From a checkpoint of a small transformer trained on Wikipedia: MLP 512 SwiGLU.
Each number is 128 + 32 x the weight over the matrix's rms, rounded and kept within 0 to 255. Layers, rows and columns count from 0.

# layer 9 MLP down (transposed), 512x192, rms 0.0905, rows 505-511, columns 48-95
[[139 171  74 139 152 136 123  52 106 213 147 162 153 122  97 120 120 157  94 146  46 106 111 140  86  87  87 124 119 195 155  99 155 134  75 105 186 133 116 169 139  89 189 106 144 121 144 176]
 [ 89 155  50 156 157 151 192  62 159 132 171 157  89 181 136 172 147  87 141 109 130 107 164 175 112 166 130 158 118 129 136 113 123 125 147 137 121 114 172 145 108 143  78 148 115 143 151 122]
 [143 104  89 121 126  76 168 107 120 113  93 146 136 127 124 131 119 118 132 114  73 112 176  98  55 151 137 157 183 104 158 184 118  80 110 100  70 108  83  92 120  88 118 145 183 111 162 162]
 [160 123  85 153 188 114  72 110 130 100 105 121 113 122 161 111 149 145 124 129 123 164 120 200 184 145 142 116  98  95 169 105 121 140 154 111 105 182  98 109 104 129 188 172  99  95  88 129]
 [ 94 168 148 111  68  73 152 109 191 188 155 131 159  89 135 107 145 151 118 117 120 120 130 114 102 136 134 144  77 111 156 137 149  53 137  73  86 112 110  87 121 145 138 163  99 169 177 116]
 [110  93 113 156  64 176 120  78 115 144 125 160 146  97  91 193 102 108 203 122 125 112 114 130 141 159 117 137 121  78 122 105 122 102 130 151 150  97 116  90 153 106 154 166 138 121  94 124]
 [ 93 126  96 136 109 136 132 139 113 124 151 137 131 130 106 166 158 162 116 119 118  81  91 137 135  99 161 102  96 147 214 110 169  90 192 203 190 146 130 165 109 143 135  45  98 154 158  79]]
# layer 9 MLP gate, 512x192, rms 0.0957, rows 506-511, columns 48-95
[[125  92 169 173 131 168 190 130  69 114 186 134 123 127 127 120 154 171  95 160  93 142 101  48 193 175 146 137  98 107 160 164 142 144  98  96 139  44 119 132 133 141 195  85 109 193 145 126]
 [ 81 166 111 174 123 115 111 127 131 105 165 120 139 133 220 117 139  86  95 142 164  82 146 111 159  91 149 160 114 137  74  80 105 225 109 163  82 145  89 146 121 128 121 105 144 139 133 130]
 [171 204 172 127 157 133  50 129 129 121 132 153 170 141 150 121 117 107 123 128 159  95 103 106 114  93 130 111 161  97 155 183 179 161  73 143 136 136 148  95 135  69 155 119  82 160 151  59]
 [ 81 229 109  55 128 112 129 146 136 152 166  84 136 152 117  83  86 110 101  81  66 118 158  77 113 166 128  80 132 125 120 159  90 153 116 115 101  48 132 136  74 106 119 192  82 127 139  82]
 [117 170 140 133 159 143 132 158  67  84 150  67 188  72 200 126 151 112 177 119 118  84 113 134 120 134 143 125 120  97 124 161 165 134 115 150 120 136  58 129  76 210  75 157  63 105 170 149]
 [128 178  82  90 175 141 112 121 108 115 130  45 137 113  89 114 152 103 162 166  54 120 120 161  85 120 139 115 127  89 117 112 160 173 104 122 129 104 150 148 119  49 136  64 173  89 166 157]]
# layer 9 MLP up, 512x192, rms 0.0959, rows 506-511, columns 48-95
[[ 84 104 164 142 108 169 155  97 123 153 193 143 154 128 133 143  99 126 116  93 106 142 101 138 167 132 114 171 131 126 133 144 155 120 135 139 147 120 151 176  95 173 115 162 164 157 121 124]
 [108 158  90 121 115 107 114 107  96 179  98 131 158 102 122  87 114 160  92 148 121 137  55 162  86 155 149 133 130  74 159 148 144  93 160 176 161 150 160  54 123 102  94 149 166 155 187 127]
 [183 163 169 180 145 149  74 148  96 116 145 132 127 137 122  93 167 173  78  91 124 127 145  76 127 144 111 133 104 135 158  81 151 116 111 163 167 123 126 102 132 158 172 117  81 135 121  88]
 [137 141  77 153 112 151 139 147 149 151 165 102 195 132 155 124 171 174 177 129 136 173 143 150 153 137  90 144 140 132 133 126 115  84  73 169 162 164 137  91 115 118  61 108 133 133  87 123]
 [116 119 123 140 111 155 138  87  99 122 148 108 165 148 131 139 128 145 119 151 138 192 108 150 144 128 181 113 106 102  79 124 148 171 200 152 135  87  86 137 125 137 172 135  51 116 100  70]
 [ 98 163 178 128 168 112 103 117 117 146 124 123 132  73 139 135 100 118 158 110 140 157 133  87  75  89 108 165 124 155  88 141 181 143  79  93 164 104 172 113 114 123 108 189 129 118 113  88]]